{"n_layer": 9, "n_kv_head": 4, "head_dim": 64, "d_mlp": 1024, "norm_eps": 1e-05, "qk_norm": false, "bias": "none", "parallel_block": false, "init_std_qkv": 0.02, "lr_head": 0.00496, "warmup_steps": 200, "seq_len": 1024, "dataset": "wikipedia_en"}
Each number is 500 + 25 x the weight over its row's rms, rounded and kept within 0 to 999. Layers, rows and columns count from 0. Numbers have three digits each. The size before them is the row's rms in percent of the matrix's.

# layer 2 MLP up, 1024x256, rms 0.104, rows 500-606, columns 192-255
110:471504491548519487476506534480507468477535513480478464544478512522475496510537533480510498469510541505514514503493485520461479519477501499494492498441477495510507559492497502509537500472486525
099:526480503489455502465503565510534474433449497521512522528520475533505527509492505463533479506481517517493511474494539445490516458527508498522485505509477521541544467498501484500536499463477529
111:460487499518490436495488515503509474476496512506508518507533537540473444530532469487491480509495487502524499457503523489490536498446505509522462541531472514510486494475548463485441476491457499
103:490531527493496499496511486480479468503466499521476532460515522516523521478474460554475484514518483512481514439496433496519467474498501504496484486501479517488525509500512487480484482467537462
097:520530514489469422504511507542532505529511479491493480506503486497547516486527510461496557506488539482509468478532523519512500485459494460516523495536507515546512499492475473484510509493448462
104:507535525514518514502515434518510536468535489461479476488532507463468531517494484507461507467514514561503491451524489511537462530540445527513498484471501512528528515458482493469521493479510493
107:429503506460505541542512466483529515513540543494519473488486461522464491481489522463569480464495494490524506499491557477510534506516500474473489498487515489498499519535509508521493486520489523
102:526480472539508490520519509467472482513474487490547504497504471471506530517508544470485494476513469479517505528541531463515495516531508462461508523470491564491519497516565538479508465514505524
102:470481528540536504481506520501474464472462482490533516485525482503478482447488508472477551521483524497508512486496546480481505547447493513502530496505494502456510467528502509559521504482490485
095:485522544492487485495515493533463494450501478491468503520521522494497551463492542477498487511473488488480491504545482517484438438489484486477488514482489528524493481510508508482465490488528522
101:482526496518521479492519502490485452513489520552492481482476498553470486480532536512521495510511525487505541518510482526529496505569525505508516478507508482462486477499482491489504478548493508
091:519491554482506546484549487508467464509515444492502466515489479497498471502503504455470473507482465537475465458456541496503519526492478487502536472476494490473483519511532506502538499517483482
098:471468540467489496528488470531522501516512497501502458487459496493505527468504478497491540486488498482469514509499459513543514491516530472478486545473519498552469459514470519470475479446552494
122:503511501467524499536500466483553490456485510518504501453500497481519513492472504532493514489509513517535546511494543484484477463522466529514473494519507486508487492542489541482518471518503481
098:461512480498476470464479487519504490531525506497518507553514488496445472479501501476500500494513506533517492488487478518534570509468471507481495503479444498521515525479476507512473520501507510
112:486458556517505492533495481506534465493481514506455534538497472537483524495477512508558501555514476471504533465552520527542492480538476513472458541513473477469522491518474450486503510483460502
114:549468506549532512498469506497465527510493472538483541486520532506519545489495494528486511499504507450496519494495493499458522483422506463500494450479498530493515531487499500491513512513510556
109:549528507459503489478480495513448543480488484503477480553508509501493524478469548493514535506488499502473524490506521456494505504560458504516485484484517494470473506525475504468489477513561523
088:497497453506491513521497520543490489479477497540453510480496502499461489467514500493514463473505474509485505488495469517514485500510473468519520503529488517505452491513482512501476489502545558
093:514512468521491536459501507499471558480458504506506502498479486490473505458448498483500481463491523483440513495465487507511497491479469554552472493500526474513531509519516516510493531455503478
093:562496466514515464457538470473503544477465501570461505504487523486509475546473487535524507524470478496477505486487496502495458491521488480513495502489434536496489494510522520472494473505505492
098:516493486482478527511518512495516513507511556475464504496494527476508465485482511509509507487520461518515468481517479479511447493519481480482545541492501496474521484474486539525447487519491464
086:494534507500445484489465504537525470458510479484570545493514466503519546517482504472481511488483478449463466525511470486530464479506531520534499529517441504547539486494500518511495478528494493
094:475566501501476482510487499531504501481484515498478460510504496493526480542482545503510513492507461512476509506497535510530509486486449487562495508491523494482504509505454472487527502535483519
097:499504470482538504520512466531501494484510539508465492464490529523505499484523499510502476545497519479452462486495531438463475500480470455488466535521496493488520469488563461495506494480501496
092:532451471477521460491496497523506476495450496513459507504548481495495497536506511471454519503486524511497480536491515507507557512476495516464490468498470510477468529498519457491516480482494476
081:519485482476486552507522476487529519492524462507454475492499512486516523536474525503484468542486479514525520482508497476496472449540486518508490549505486482472510475530506491535516499486452501
097:463472477495536500496491504554511480558501512483477520492527552497472455508525485501513481462541506511533476523489514500465461523454448476498527510505490473470488502485481486547483481472517484
106:531503496487518457484459485533508471546460482531457556519490509505499521475470486516514532494493506492501493479552460535505502526491478459538473498490471521548492483478479466516479487517499500
086:496470531510560526474478477514488462511441493535543504466480496525513488462496525482534494469479475460508494476505515438565496504531516473508487518511494504513485483496496488493501509531458538
094:490516487518468469497508520500501487492478489521548494513497529496466521503510498513481500521497464519488522504500503514482533509520492438526509451465465497529480519503493474515491504521479457
112:507469513493519494494520477543480495524549473501487468526506540483509445533534493468481533517499471480520447489482526480524475492501478491489502491517536487464501541476513493463461499509467526
098:458500474529492495477472507517532495504501476523522476503511471522491525492509523500518498486536494459517539487488487546506478474480522523523498496518566514532505478536529443543484523459508528
099:533516459492506522497476517517490570527517491560492474509572534482479495500520477510523485509548535503498499508521541475572522508531477493496470507494494488513492501498515430467506515510522468
106:526474523491522467466521508486474482501492497539529460501507511476463529505526475512501492523511505497464478487537510579469483528524504472502476515526476491498489509499554468509447477484489529
106:468491528494510533498473502498536517472505478464495465516555525543467471472505521475482507511491490478470500506475484509526509516490480549523486481523491521515483488459495469525495487493494528
108:462514513489484515501499497513506501505516511446487497514501549541503515527496498487487490480471516469537463471474502522507489468523521481534468505481515471505451525455481500511517492535497516
107:502500510531538484481545492463488498495531506511524476536507490524535486531500466523504499487474478485503522492513528498503494520507484482491519455491508507509502476468537512562519508482500487
095:524527478530523495512506482541496485511536499493463506523483487492500499462505457495474544481462488483488494493513454473476497516501521483507488463474488527490444485486522486470482572495507480
092:460457521520483484537491512485499478499503480489490497510502475507473501522540543463475513465524493495518465490490528474517495520488498499485513546523485547498462499498520491500526480517492503
094:497482463488492489506524506510524500512488460502499531512524494479509492529504492529513491491501455475456474520498454503514493474545484522475519498493534526512485498522521538513515520534463564
104:475520521538501504464534508486517499549526519488506495482487497453502518465499521501559502524564523443504468508516500541509502523466496508490482486496469462508459507490504484497460487468467490
098:477499450481479513487481496523484479522497508484487501478454531468492525503498460476505545480504540538490541476540499516552493479499515505488449488537510497532464497526533506498479478520552494
080:477481479490511512513528484498509495507475445481546510470493502543502476514450529519514516504538484527459522503479506513518545464471473487516444533545485452528508499562480500467485516501469489
087:497501500503516502519492493510537565535520490503489504504532475533521478511487510486531525488483486472500495505520510485485502472474510529494502501531534478508533508486509547499504497474529481
101:464572503492496500518514473537479511506502487528530519513503527475499525483486457515514542520448524530469525519493520493536530499447538550533462526524467503514471518499554505451486533474499499
102:470525528483494480468516523500472477532516470512470498462483480511524494491501489474515475496488493519477503492502489498546472519500518533496459513504487547487496523521433509481521481476517515
098:506488496491494525503459542488461513502497510513485501529529495521507484484470478525487520473496475449513487506563513505496508487492498539478512510508488507503541546479505458464483433527474497
104:493524519519509500494536559516502476487489466498484480493519480497488524542505478531557504517493497494515502449488522489466509514471458519520445520465487550529526503483492464444544535484478479
110:521575469491536510503529515507511532525472536471501484489530488479459515508537460522507497475505496510516514487490504502525501501478490560492501474497506483488483538499507457491461494499478473
103:491529555504506495478485513521487488506498512501492527455485553461532470489525516544518540492471491551483492509496517503478559519479486457516490488502439503538500443487521484514498496502519470
097:547514506536469491475467513471499513509489490475519499549508514512501499534478529480497486494490481507513565495525488475495516479514522484516534521470498505503459507507504497499526489540517515
099:514507482460500500513512490497512474482510517521486535469531533513502456511529506474498521474479516486503530475488493489497550478475497489501485464486503476549468506496524479476514446531509487
104:513493499518489531506471505499455449471552532533515509528513431472529439473501529479523516509494498484453504535524468487503507528498517489496491493521490468499493521503476474521469461445481503
097:500506556540535473479531476459459487525484524509544455490494466463476507509511483475492531515520529498503539500486525487495492499498504542473556462496524488489502500468539522538492488516461477
097:520536442504478491492504498515532466475512501557498542544491516547449513555495511527517523497535500483480521499512491525487515484490533477448528509498509479529490538512560512501471478458543500
114:500452511485505501510491470493491507501520481540498495584469472510530519505476528511517509538474486457461490512488474513545485512493517456503529511456494515483428496530453513526542504473510508
099:556472533534503552471514483512494455501526455514506541435498508488478491484489510495481518495507444504466520489473478484511485476486496522484531485505461519504508526507507549461485480509500508
095:512486551473494512535489513458516480470504480497502522534520489501522516490550494456488522473462503488505521487495504511519487504538461519497495484475498493512501506547514531514475479462501525
102:447494492522504511469497495511510524505541490505546458505461498522493529472501479447480495463491523520473462491498491466510468494489483480523497530540532453525499497471526544549511498511573499
102:493511478506499517457521478518523555510502496540526478500486555475486516488545458511523521551490512472476467466519481522459486491498536462493484536464487491487497491493510524501500487501491504
101:507499521479477538482512514529476471431491519490540543510536507475532474499511532458500452548485501522498524486484495445514523486475509515442475526491468493527493503488528465522526486515510489
100:482518451552491506522482477527556490518489530498462467493485467498511501535477486483504526466531508491515465483499518511488517516459454477497473507487482515509472506506490505468549551461496502
097:518488521478542518514500471534504525475468507536499475520510462498471497511507483543487471480478550497519520492494489524487474483438516528536500487502468474515498485519558525517482529491506468
102:502509486494520475481480485472510482454506515517501522493536545484506525506496481452472482492498480530496494510522515539488477521502493520513525522510506466483469474526505500497499484472474459
083:497521476568477520496474527481504494514472489510481496490505511473521467504508518537450503500490509471484489520485532557495521521476528480519519532506483500515524488491484535496523523501483538
099:449500535480527499534536448507495491490543529506509508498492514517493509500478489473505542520530495466525497460495530529483473497482553493538509448529474498516521501497521548501514492506525498
100:455488479500521520512515430512479483505510524493528506487479470502528516541533466492500554508489483507473503494524512526530491484485472508484505504523432541487522510531518517519538503499477502
111:556486553455470541519497451521534509502471518489489471506500508506499499499484469489467489476517486491544503516497496520493501518457517546501482485486466525506490514544502564523481506523474472
070:519489480503465524497485502472508458493510492486486523532516483528494506517488507504522476509523447485501524475513473538474488500544501525505544476489503494513519450508467512506518476497487520
100:512483457520537485514491505495532469523536489487490454531517537517527550489512502503525494474470492505507523476506514467522482502465474452489486492510531523483490521511501491488517506479517440
110:522496457522542466497544474463518500535475498481525516533478509502529518482510519484490506509515492503449511485453482445505495489533501471483520505492535466461481490502479470505512469535507478
101:498487524529481483489468470521492504502474454517484490478531478508495497510496477478494519498533509490502534521554515542508508497511428520502488505467492503488498492502493558456463456514525471
104:522523522462500544487464480502480491500486471524503552507517503511538466516493514495494523462543526493502521504477529523484511459510507529452530488472521560501523525476470521478551529519508482
098:444488557459498513484529495496516436522520507473517464491488489515520498497513520472493492517503470514525543507480542523486516508478479537509460499519488513475511532544524497543509499484498510
112:492525508525500511536502499510496493501496557521429505501508483519486518537533479533472512501472504454506473489520453532541490469477495499498477479526467518510493527507521476508457484527490505
119:502545492472523485495504515500497518511518476501521495525483472523534513481492500492523520491490490507487534488503486507514496525460496504525507510543550452526541493504486496519537514512500509
101:502534520535469499472491497512474480505507529514465483541455494503480488467504441492480515494466517498515505486509499523519486518516486491511496540499486469530516552471544498485462488460540508
094:487513517565525522459494543494511488445473511505505508474530512500500521532501517515512523467503507501495515482505528507526481513489498499556516490502531490465489523476527469522520482489500512
100:475516503500474487464522472493503485508528477492549524518456460515461515505496499469494521462566524542537559477524514521468480539533521478475500503470538489529457509484511528547516526538505484
100:470469482476477552486522498506447530531473470473490536491498510508479489482514498487478510524490485511455470509462508487448500547527494477474518507535512465516478496527537483526534488523483560
095:481510489488476531462522526484500530508519474488523504519489531471494468532479508532462534501525531537463519566494492496483492448490549489477520497511529487529449523494491522495508524510476492
105:499504496480534502475467520508497492499472468498459475558515498503491540495492540477479467497442456535492517504477479520543504489523476490505486473500497505549475524501508516458497485484496486
107:464539497530463487462542449481492491466469494508532507516510503504502513518509500465530516494482502552491518473507511488451509479505456488505488505468507489510547491529474505522470513514462521
104:458505512470481495490507496470539484495471491544514487533499467494489492509470490466510522511500505516441552531494450463487497472476509461518504499490478499529473495507496527535509480537562505
106:516588467476492507463486510496521523469488531472485503492552481524553508483533437480482516554515480523477504513513498495493486519453476491514492477516537501540515496503531509462499546499502462
115:490480448497523496476505494478511463522491497514522482540523482528488490502490510475539531502553553525512521502490458520501481524453463495504486489484530491467452511488501477511479517527486491
103:518475485507520482467526507497534485517534497489480485522551462446481490528502492485578517453538502516505467520493488510531494512488484524534511479582486501478504494525488485481496468498489468
099:485467511486503487514522447503503515575499499494480513530486529496501526493501433509510500504508501558498519519473482484484489511469484528467459525471496508505483521533494520514477549482502526
101:490515483571531491513503475535501501547504513500518503488467540498484521479532478503514532499531472511484472455460485483469472498516505492543544536480507501491472454473509480533543491499534510
098:480522508470497521501493505519480476531452511486508525516500510517473525471496483501467501540498511515508519465532481537481541463519470484474507487521491493439503506512511492514505465509503459
102:461522513475516497513525482510515521482529476474532503482514473520532487442514509471499508454484483527486506472497495478540462500492498482465508493496531528495466493468509464473494507526493509
103:493484464497513501495459492503516511514490479493528529500513508506545495496542488490426500517551503502512490471484497486516506463482539486526542508440489495520495526508520486531537503488517493
093:527495511524526502463525499536513509491472499503547505539449502510498515496527492475512508471544439510510533503525492498510512517505565515489458511523452477504557506495509479512474464453490500
103:531495538513483495480457462488507509476523514528511480488511493501546496537478501515514481476488534486509534505542505513522518507481476501483484492440490546475488467541515484509517530509529457
102:517497506537486472460503476486507532507543519527542486503512501481491485483538446494501502486465524455482484484534470491466491479503582528465499447497459492495491518471494487491496518548457463
102:485479511477478522504515469488508500506469523535465505487538453540519550493539485532542518537513497532507517474481467473509487479510480472486506544506532510481500514508494468510536490472557472
108:479444511484535520463491463499491475486482440512457525535506486535466527539512525491545518517507486509516518528498494511557504473479497533524508493516480542476503512493508492511532518502505505
090:449516486512518559497522479493482461487479510547495488507501518489493503483456510529497478501478479480508539439488490521485462505518512489477522502506473536519522531545505494480492491469499479
094:483496499537524494505568489484490464502506512485482510511502492490475477455488514500530499487482509439536494508505448490492461528547503500476524482451471473530497487484468500527510467555524524
091:525527517495488506500485506478483541528464524511500494504489498451493537520522499537496487508520481498488500475509479529526492503476509550503480466539463523481526507472486492519530513505516449
100:536506513514482495483511543492517480536503493528546459495493505541519551474515499457499497479460464455503502465465481485525486479528541518535541512479497502504545497486515511502500496509500517
112:526480514506536531521509473552488476528495532533522492482517473531461479506473509505506537515460477498520496525527494481472583513475525491495473466486472457527519542532516436477467502517496520
098:533525494497483518432493507512498504506455501521484460526504499492530528483472544512476519531491535514500494481497464474531498527498497518516457535522488459508522478508506516477479493498507459
111:485481526507542536533457493522543491478478540533496525472505476565493493506510499488489458550538485476497528497493491537501503501493471562490486534526477511493502493510483484505517533472446480
106:531506524524474538527512458531501511568503496512512492485521512493468465466527458482492555519490449518528507525469512466529518512462460477475525454491497497484489526501513477480480505501521492
105:492461511565463487517482504488514499488454458518525518484480562545509478522476476509511500507503466514509469479516509511510461476499508459544502517493464488520523483492540498491528485527511498
# layer 2 MLP down (transposed), 1024x256, rms 0.0448, rows 500-606, columns 192-255
109:545487439483532502550481527485510512515496516495498510521510513485471484492480539537514502523521506476527534491475471532523458532517508479511441460530521512465498502477508511468509485495488499
102:523492476520457471499516532537474522456521484488496482487445532482520527522500499483537503487543506509520517571542478460505475456549497527457519498517506505524514483467520509467518481513505544
107:545471474509471462471499445517513528511509506493480511475510535504500505555514514501510479514469542497496525484516497518479510497464461463504475499513500490512533533464539479511459471505516512
104:475523500478489512484457477462519446468534470520463522511566477531495538479494456545526501497505482538504473525526474538510521447510504474507498504510480566498520486483489520471519484520525487
104:480496476472544493520522467455472477530496450480503490509503456519486470501508535505470470518496492505475507498483465493456562500490469511494484487503494505470483473531547487505473502514472507
109:502493500509485507507482470551525527516512471523501460526463514493472507453504482484509452506525548488559488497521497468495527492524500490528534490496529531470463510524536494527535497472514485
105:501501484510506506461462502515507499535452467514486503500499545519510517502463460469450497529546531492487508545520495505526480517512467413487520505517496504453513480489544512470496457488522467
107:507443494511483495482521455529470508504499455483518472502501496488457511501496463512486478487513487529527463520532501496439467524534507505485533524503502533515487574497512529493480467513470528
108:538453509497502490519499470509521531516466467526460496482507475528512533512470431508512502489491488497510503513505538527492519504495519530489532445455508517517554521449498484502493508486524484
102:476543483503504579460537499542499505503472506534492503517485522504476538514524517449516507488552532483500476508524478504536523474516496475523486519475494499494547491511467537520516508467504491
096:513490483528506550528512474504515453528480497537465529538522465519451487522527535504484492495484474502506508522512537489481502516524496462530519529557478525466475480484467483501517461527470497
096:528459477455522508510521533539472457517503552485520503470520494464496484530502499510508489479460464507489484481513505497520539520529541512502502479520525521482479503506516504508541456514509478
098:525459496491454517517485541525503552524437549507527494502516447510484506522464471471498492507472470482507533498534473489484467502470511571485491525482437490524498491505538516489498512472520521
110:502469501502529482505483477461525508504467509472518532496482513493567472498522545502529506486468521467478544547521518480459502489469454468547486499458471497458529512498500527479502487503541504
105:574508495508495464520490501499497491466526493507546506506489497465519474469493538485471534485490497536533473474474511480480487526450503504553464509488505502499495474510547503528482468502489461
109:519485473475537491532510514502551509514495507458515530487498498502465502503484519539515467495512526492523495522493497479524503516476493496475482485475500442462485486543489474534526507482476483
122:526440504555510459521440461513550501483493474516490456458521523536490479498506504528517474552495466463524485498517500504526517507492524501526519520487508492471506515531478518501485522489522473
109:521473549455500518480502502505484524521505482448537519491494513512489481532516524521483526477473522490516540467486517490493455510496464554520462550524446470540503463434536457482486478482511547
091:520495498528536491552554493493506467490521514492537497519466460461495471503492489494476512458483522498458490507483485495481521475502490489520530533525453488494469506507519539488469498501520508
097:493497487521492526488502469513517462512509496497477461461488495499500480482473481471519487447540497462488508514540473461522532471507512570491469451492468487505533501511503474466538505507544509
095:481482521510514493544546458546536478503499518541484453526478500494463485477472524425531425518492500515522461488527516508496524499472483495499537499525504501469517486518531492485488445498549494
099:452425504463457511520490503488470512486519475553461503473474551537479474491499511531483472470497509537452492521481480492510535517482489541537531505499491468540483565479514519486480514519489513
096:507533504517467495509523525505539487511482498498505490450490488494540506541473489509518527500527507487502454501506458502517485492497535481511501473495468507502479479442490492489427469476480487
100:478503487520475468500507471509494527489507545510491504468547528507538502506523499470476527508508546489487464523525465505509495486502481517504505541506480505510528471467493464501477543461486537
100:526492497494481498492474500486456481508493487451534487544470495514555465503543487477488537511463503492530503451513516476495496484490515475446497436497538477454482497494497459531520469539442506
097:488514480497476453500535492467493493504478518488557503476527497514478491473526509526544516527489503507484459503529478502524505520479470528478542486466483477538467494471459515500489536523514534
091:516482501476444477513485500460490497438509564539503517475497523473476497525481509510471499516490467473494482472554527482513473516509485469516493476505494487488491505497488526490475509476465499
098:528512512494476487488501508518486564471510508508521507501506456467508529485462454509479506495481506536469508490500500528506514521467502543509510536505445481527516518510493510466509499503477507
101:497500471515481506499478522500514520491484495494474469490473503459490507495452490522481494490517485547479492482491498519477514493522465452503497536490458489515515451451510495527481439539491450
089:448507515553516496479519485560466521485519510494488484510520487500505511451483496480501436474496471511473516510518507486485513496480475507469521490511511514498503533520457481525510501477478465
091:493513525497484530459491506472545482517493446502495511498545503493504498461489543544517558478513549513526492489489534488490523531526520515516534498484560496434496503497519517535532489523509524
105:485443506510481510504513493478505492518496434515508469495568516485463459492494536497521517530521506515491491527506501527500470520509471532538519513508487485514489509509487556504534486460510502
098:504520488455508485514481509535511521461511567545544479471468503499503539477509452505465510530527494527538569496478522505512460519507525483489514500518522474497496531448513525487499533475480525
104:511485485476547472462487463523473527499478446542535537508495519485500475501495506492481485514522497535486544493521562487507530543467548507537541491497450509462512513495511488505494528462512495
104:494520536488506523548491490480519474518498496474551487469500525481485500460456525564493522453514520443515538458496515472508512522504511475511575508507562505493502467502479480521512508486515450
110:528462501461526538518476512495500507514556503488554495514512508473513496438478495517520511507479522497493515483454489517515514471522473502547500499501484477473489514498515496531515439487503513
102:503526503486471516514501558542477541525501516508489478533544521466481457478521516538496495478495529490485492492499496473482518530501518546521500520512547559503513508534512500498501506445523497
104:525492512506513486526518485430500494466527470514519495509526502518495501503574534512482486500516492514522500481525507520506480492527503513483514518532509517487513478494515490501504499495509467
099:496569515500484494565479509522473491526483478510447461468533449515508537519530480498508495531524515507495501486525472495515503476498465491500504505512477500456486515517540540533503453509513521
094:539500478477504518459520482505519526519531538487493530525490522444490515493491496523503504463506483494528480526471536500483435514490543496476528473474512498571480493508503503505472492475517511
090:469467485548548515497479482507522528537562502493510494522526468460507531493507450514487485507522486506497460479508529494478509526483478535501478496517488542478466553504509471527494506490496506
095:479498503527518507499501502501475498502492467458470511485513504511508537503473518538536490488501490465487497498457472474485498516518510488518479562508530509503517511521472493457489522515527448
101:471525458479493493495502546492511532455550485465492491524491505481459468522499550473557496539457509511487497525462527489483515492516468489519486504530502473503481470499498524484499473500544485
074:489499510507520491496466493519496511462488495503523480477452487512495539480495524489501525487506494506495551533490491476471495504532469472498510490507491508478502464514517512506541510485539457
076:511479522490548463470470525529471519505551480541483537497529483547508509500495539510491475492495461481470527504482551511490477503537521456475555513517501487520521492468509524522497496471513500
094:503482485515512481469493539517533514466520508464505498495504536532506509523467486465510561479510528500514504555520503538483494505546524502478505486518472483480477463518487510522543494461508515
099:532515497451440493526500503503585510532486509501487461477504516508469603475515462467469500531484499503478516477467502483516481490470490464484449448515532486500507513499532466504479476536528496
105:497509480525475480454468488515464446536461502494512524497478516501505543461497518477540465515485477503518491516486539526485537543529499500517474514579502492476484471466489477456503508489491510
103:455478533539518504510533529507498506513492572457489517500521491513496515510500483507487526494525505493493496459500450478504500520499513495509489536528490513496495497456505521484511508457555508
107:523444511515511482493517561514503523490514463518535480481532520498503519484483516501480482460511527485545505503543504496486513452500478480518533496509529506490500509500514514521522463493522514
100:476548516455517488512509508491508495553493510512492483480521488498510491489563470515521497490503475522488492520524489465490502480501495504471525514548514532526536483459467524512485519521480463
103:530481474514465505450522525486493523487459494485526498548494501496479486490538486477493477450463487509518529504507441449526470485524522514533533515499513484498509504482496520508476501513520514
097:542520465466499464523506510504498481534488510472493537483497550543513498470565513544516474479501532458490492496500489489483537493480462486475489463492522500483487522479500553507522514502522498
097:535502473523506492547514476581484482441520479486522551492511542505472512521489477511501506475495498518537506499486457492516524483505542520528522556454525481492495482506502486453449499506526527
091:532495522483487447478476465518474502521482519491500523476525485502502501521497507525519518489524525479516491483482532451507478537567493506501491476489532492532541482481527505492545512552511483
098:493516509468469473500487508489481468455555465522513525509501472506487495539490496490520487534509544491532516484520542514489535515504509465482488462517520480503504524490524500473500516480536537
094:476493482515511496479494457496483512499564466524524499557473452517485485495453553562537548506478534510467481493482488520487466486503493514464497490472501503529454510546492503495508477507538499
102:501528479491522501459509497525476435510556479546482538459474491455515507466455536508512524531483512463503536510495496456520505477511486476528544511535483481470467524488510540453457493520476528
098:477454532499519511495466494454518506489495501509519492527514511476523495515503511529512500514523528534532489521546475509485500492509487536504477477501491479502520473512503504471491492512530488
107:490506538499528528493486521535509479522500495481505503494460514503496497511472439492467497498495477456486487530482453475494481456482509481493492537532517479485451500533496491510529508531533529
108:499505456532522496519497535550509494520445533511496486467496503475497479478476515515518497503492516516482496452477507516500524499561488504508485516482506520497503472434490525526500486482441531
098:510495543484477522512553512516494499491505497494556539522482485537525530533523476489494452513501476523474499472490471505502516464492502490490472478489478482529504497523483468531470467512450442
107:513501522521534514499515499511511506502496508555517532473511465446488516447575537497524499446500522516551525488524476523486486435507477477495499499524526525489475438461495485492499514519496469
100:477539436519507501502491495503464513512490516542488480484494503475479534511528456543491526531485529480561511508485508513480551441522527543444511465506488533541482498506506496508491491518469488
106:495545499514484486484463550523488531500474475470517492495521544514485525498466473505524522477440459550492490492466472482481535468509476504489480523542557531473525485477466507480479472531521454
084:458474526467484490493537505529482526508499478525466530550516497513482503501528522505502480519506488494506530489511501523535530531481533516503528473564492453488488485509470501515479559503530527
102:513476462474492484461525468467457527505508534501505524501486500506527495493488491473525494504473547467524452495493500480467485532522499465535486506496466505517497542480540557500487459468454514
098:475454478507500501500509499513484484526469476504475494464473491487501485540555512469518538538508518490513461527502495520480526524460500481494520521432461516506505494532496507497514499505516449
108:489525507511474497501459452479469505504517521520485514509523557509474516525544485519511486498512504467509500483507456501471538497545478490467475513498484536479456510529514489533526517542477516
069:471540491475506519515502539471482467512490488515478460482533492507494491465478539521517516491481485489550534479469495454468496481459558547511524507476504457519508477502495525517512498521485516
106:494495497543530535476477517503489492537512515480548436469529525533472527497503493476484503513499484463508528475476462568500485516559457502490464474499558524485536515512531502529490486507498484
105:504505515485505468512507489507465527497479500454467469502532543505488426488509488502492497523532513476503543493512482511483521506501517528468512516476502509533490494483517468524511460479470487
102:515519492523477479483506506518507518486504474500427492487510536498502460478504504466470462495495497508493470524475492526522507499527469503504499503487489459525462516524510462500491509504540488
111:510447523497473476472458503533479465507496494480501489500466496527511482497556516460553466487482498506531479507500493512473473498542505486506495501536532479477516500503513496456556494524512490
099:505494469467496525536480475517513507491498557509465462491541514485510477494512495479503499531528474449511470526526496480512527501467494510439485445500510493484486491561484514519486491489458499
104:516490468512534500526489551494443512477506529476500541496495502533498560481526519472477491497457534528488479518498500467510462477536451458556485513563469527484475529515508467495532537495493512
085:485506519498527496499510509523500514520515477515532488502517417536523499481525525490507532498503493504469537478486480481555490523486481466505492515554540447506530500486510484495543491500502513
093:469504462440482501494538515455512499547523463513505530450480484537490485518494527548515508473459506505539449511487481501473529510493447498540491514494512508499541504470511524490489476492522516
087:477520476522457503485465499495487506471486470506487489458541462477513510481496491489493472501489525514512493535506544448524498460517518502500558525513516501506522513473507469525491516498507506
101:499459515489519488544474496482490500516475506469504497503507513531500547534478454483507491516541504515437496537511478501507526493554516519499497512467513481494517537486472490485518531518542526
104:527488486497506479562505505547497485492465495517490450506498527507501468473472498524494455485489497485523527531462467500546488494513527526446486492504491531478452502516518490522496477432510487
110:509520529485460461476481455453546466508506491499510458518520480517520471523513523519505491522524471519458495501490520521515496515515501528482489495508477520519470487476470462516482512516500507
105:510479514518506520540531466475497522488494509455521514503513484507483507474447517518505516527487491453496513475495575523494521495512492506509469501504512539518492462462487478498531474505513544
111:493532513529459497502509544477506539493502453487508471489531516511495530540498485524503450534484481515501481478497484490521510481518510494485469498489482502449499560487466513510476472434530513
103:485480490494449504532513486515498519529501492498528493520480510491540495503499509479561456538522526484430488524489479499490514481468537511463496509441493519509473547499478504502503487515548525
110:508482456538489456477514512521514516520503527494503519475514509535530497500525488475505488497505481519484503508515489488480482466507523494474542508499504502512496529504505467488505528495527484
105:503480478501521482505523518511497493548485512522484503505515484538492470498486538487483505463504528512487536471520510518526495483464499474475475421490525474479464503460524498518473508470495469
104:476476508507503511516534485484530519476526468528494528487512495482517482492461502544497537430517515484489488473484469499442500544547522515476546607515525514483520473478498509517470496478501466
104:449451519473532507472454484505500522541513482463484506518499485498514487521450511485512472538502501537505481480503469494538503496533481521509506478487510532459530552514532476464503490516466531
097:480506515507505475511527496505459491549509521507524512513470528464501477493509512462470484481485454533470512485491530417507529482522455474524508492491512493533481479494509476507493488476447467
085:470564471524485532502530505524515499517506523467513491447491487520495496518501510501477470520456446492500513480506493472497497521484504489500509559466530483468511477521501467492508526503480488
100:547535468481531479505509475508489547514497505505512518546485507521542465453535480506496503494497498526497521481510476523487455494476485509504479462504518540544504509456503479502529462495481478
101:439495458506500467489514480507527541519483487505514552504508514513519515451496510536474481521508488464528521481489488488477577490507521520521513487486511532540478517509514497525528533492519548
104:478504529521510486490520495505438499468501490525470462541496496513527517493471485465497529510523478527521474488516496456527474504517484489485466497527473499496501490533526500520478530535478533
111:519525514514543472507518479516496495517480460494494470487464520532519509508496483547462484493535521502477498494499538563524476472503495464509517495513516487478492511481457502533489506511480500
107:496443509472477523489509507502531529466510475471476482480546453486480509500527550503499500473511512481504495458507501542501499527545493551508494539475470483481563467467491467481519524502530530
101:494456520495518454511456485508518503571524510460491473512531522504519518499482478500488486524506522499494514511451475463513550521458522522513529530444504471515531470517489480478481495500505526
110:495502530486508523484500523463500495489488503499528466518488474561484512475492520496480533509548494551481518521481486488491481519525480541471501500496462525495477495494526497499488484504494480
091:489526480562477558516549510444520482493503465495488467489487533505465502439473530497501462444495477561509499518515474480456467499489485503487502492516518498531516515531463497521475530435490452
099:500467480526538461462504538544503506522491472511526492540508526490523516504498493507469528504457459489517482533539515503480474514509541497485500477460502500537478486483503464464506496498492531
095:486470498546478506504466502498478496486458459494534489545417464502472490517489500505538501510525480492483475519512509456504473571537493505501481517480482518528479484517502493468503477453526559
099:534475492546516518505508499485503488505498476554483479465497535508524478534543497506519509504494494483569462498511466496476516509513546500513520507476490518537494516518474517526488494505513470
105:474506559491503498513514473503510502502477513483550476525521518470481475493467553523506520493465472552535513476501525483452504524515543512507509479480468530468511476487499472503417474522541509
093:477537445506501490496476484486503522477460507505518507482485546514487500494533502467500545479495501506486469465475464482511517491494516477496489511496506472585512503535502493480501531508497504
106:520484476498530467522507500483533518520470504441452516543481536462470532494492490509531483508522488487524457516541457530485542502507510517471497488525494495491522509524471459531493539484495507
105:495453508516517474501507476511497466496474526508523493490493543519513467470515489505500519521509502517474499485517478522545512513508520530509508466456528522516475503516499510484502480482509510
107:512482473489475474486464525513534502448466468446479501477492515502533491489517471499517526514545478486513455458509491483478452511517451489449515537489497515528521488501488502494463486519530468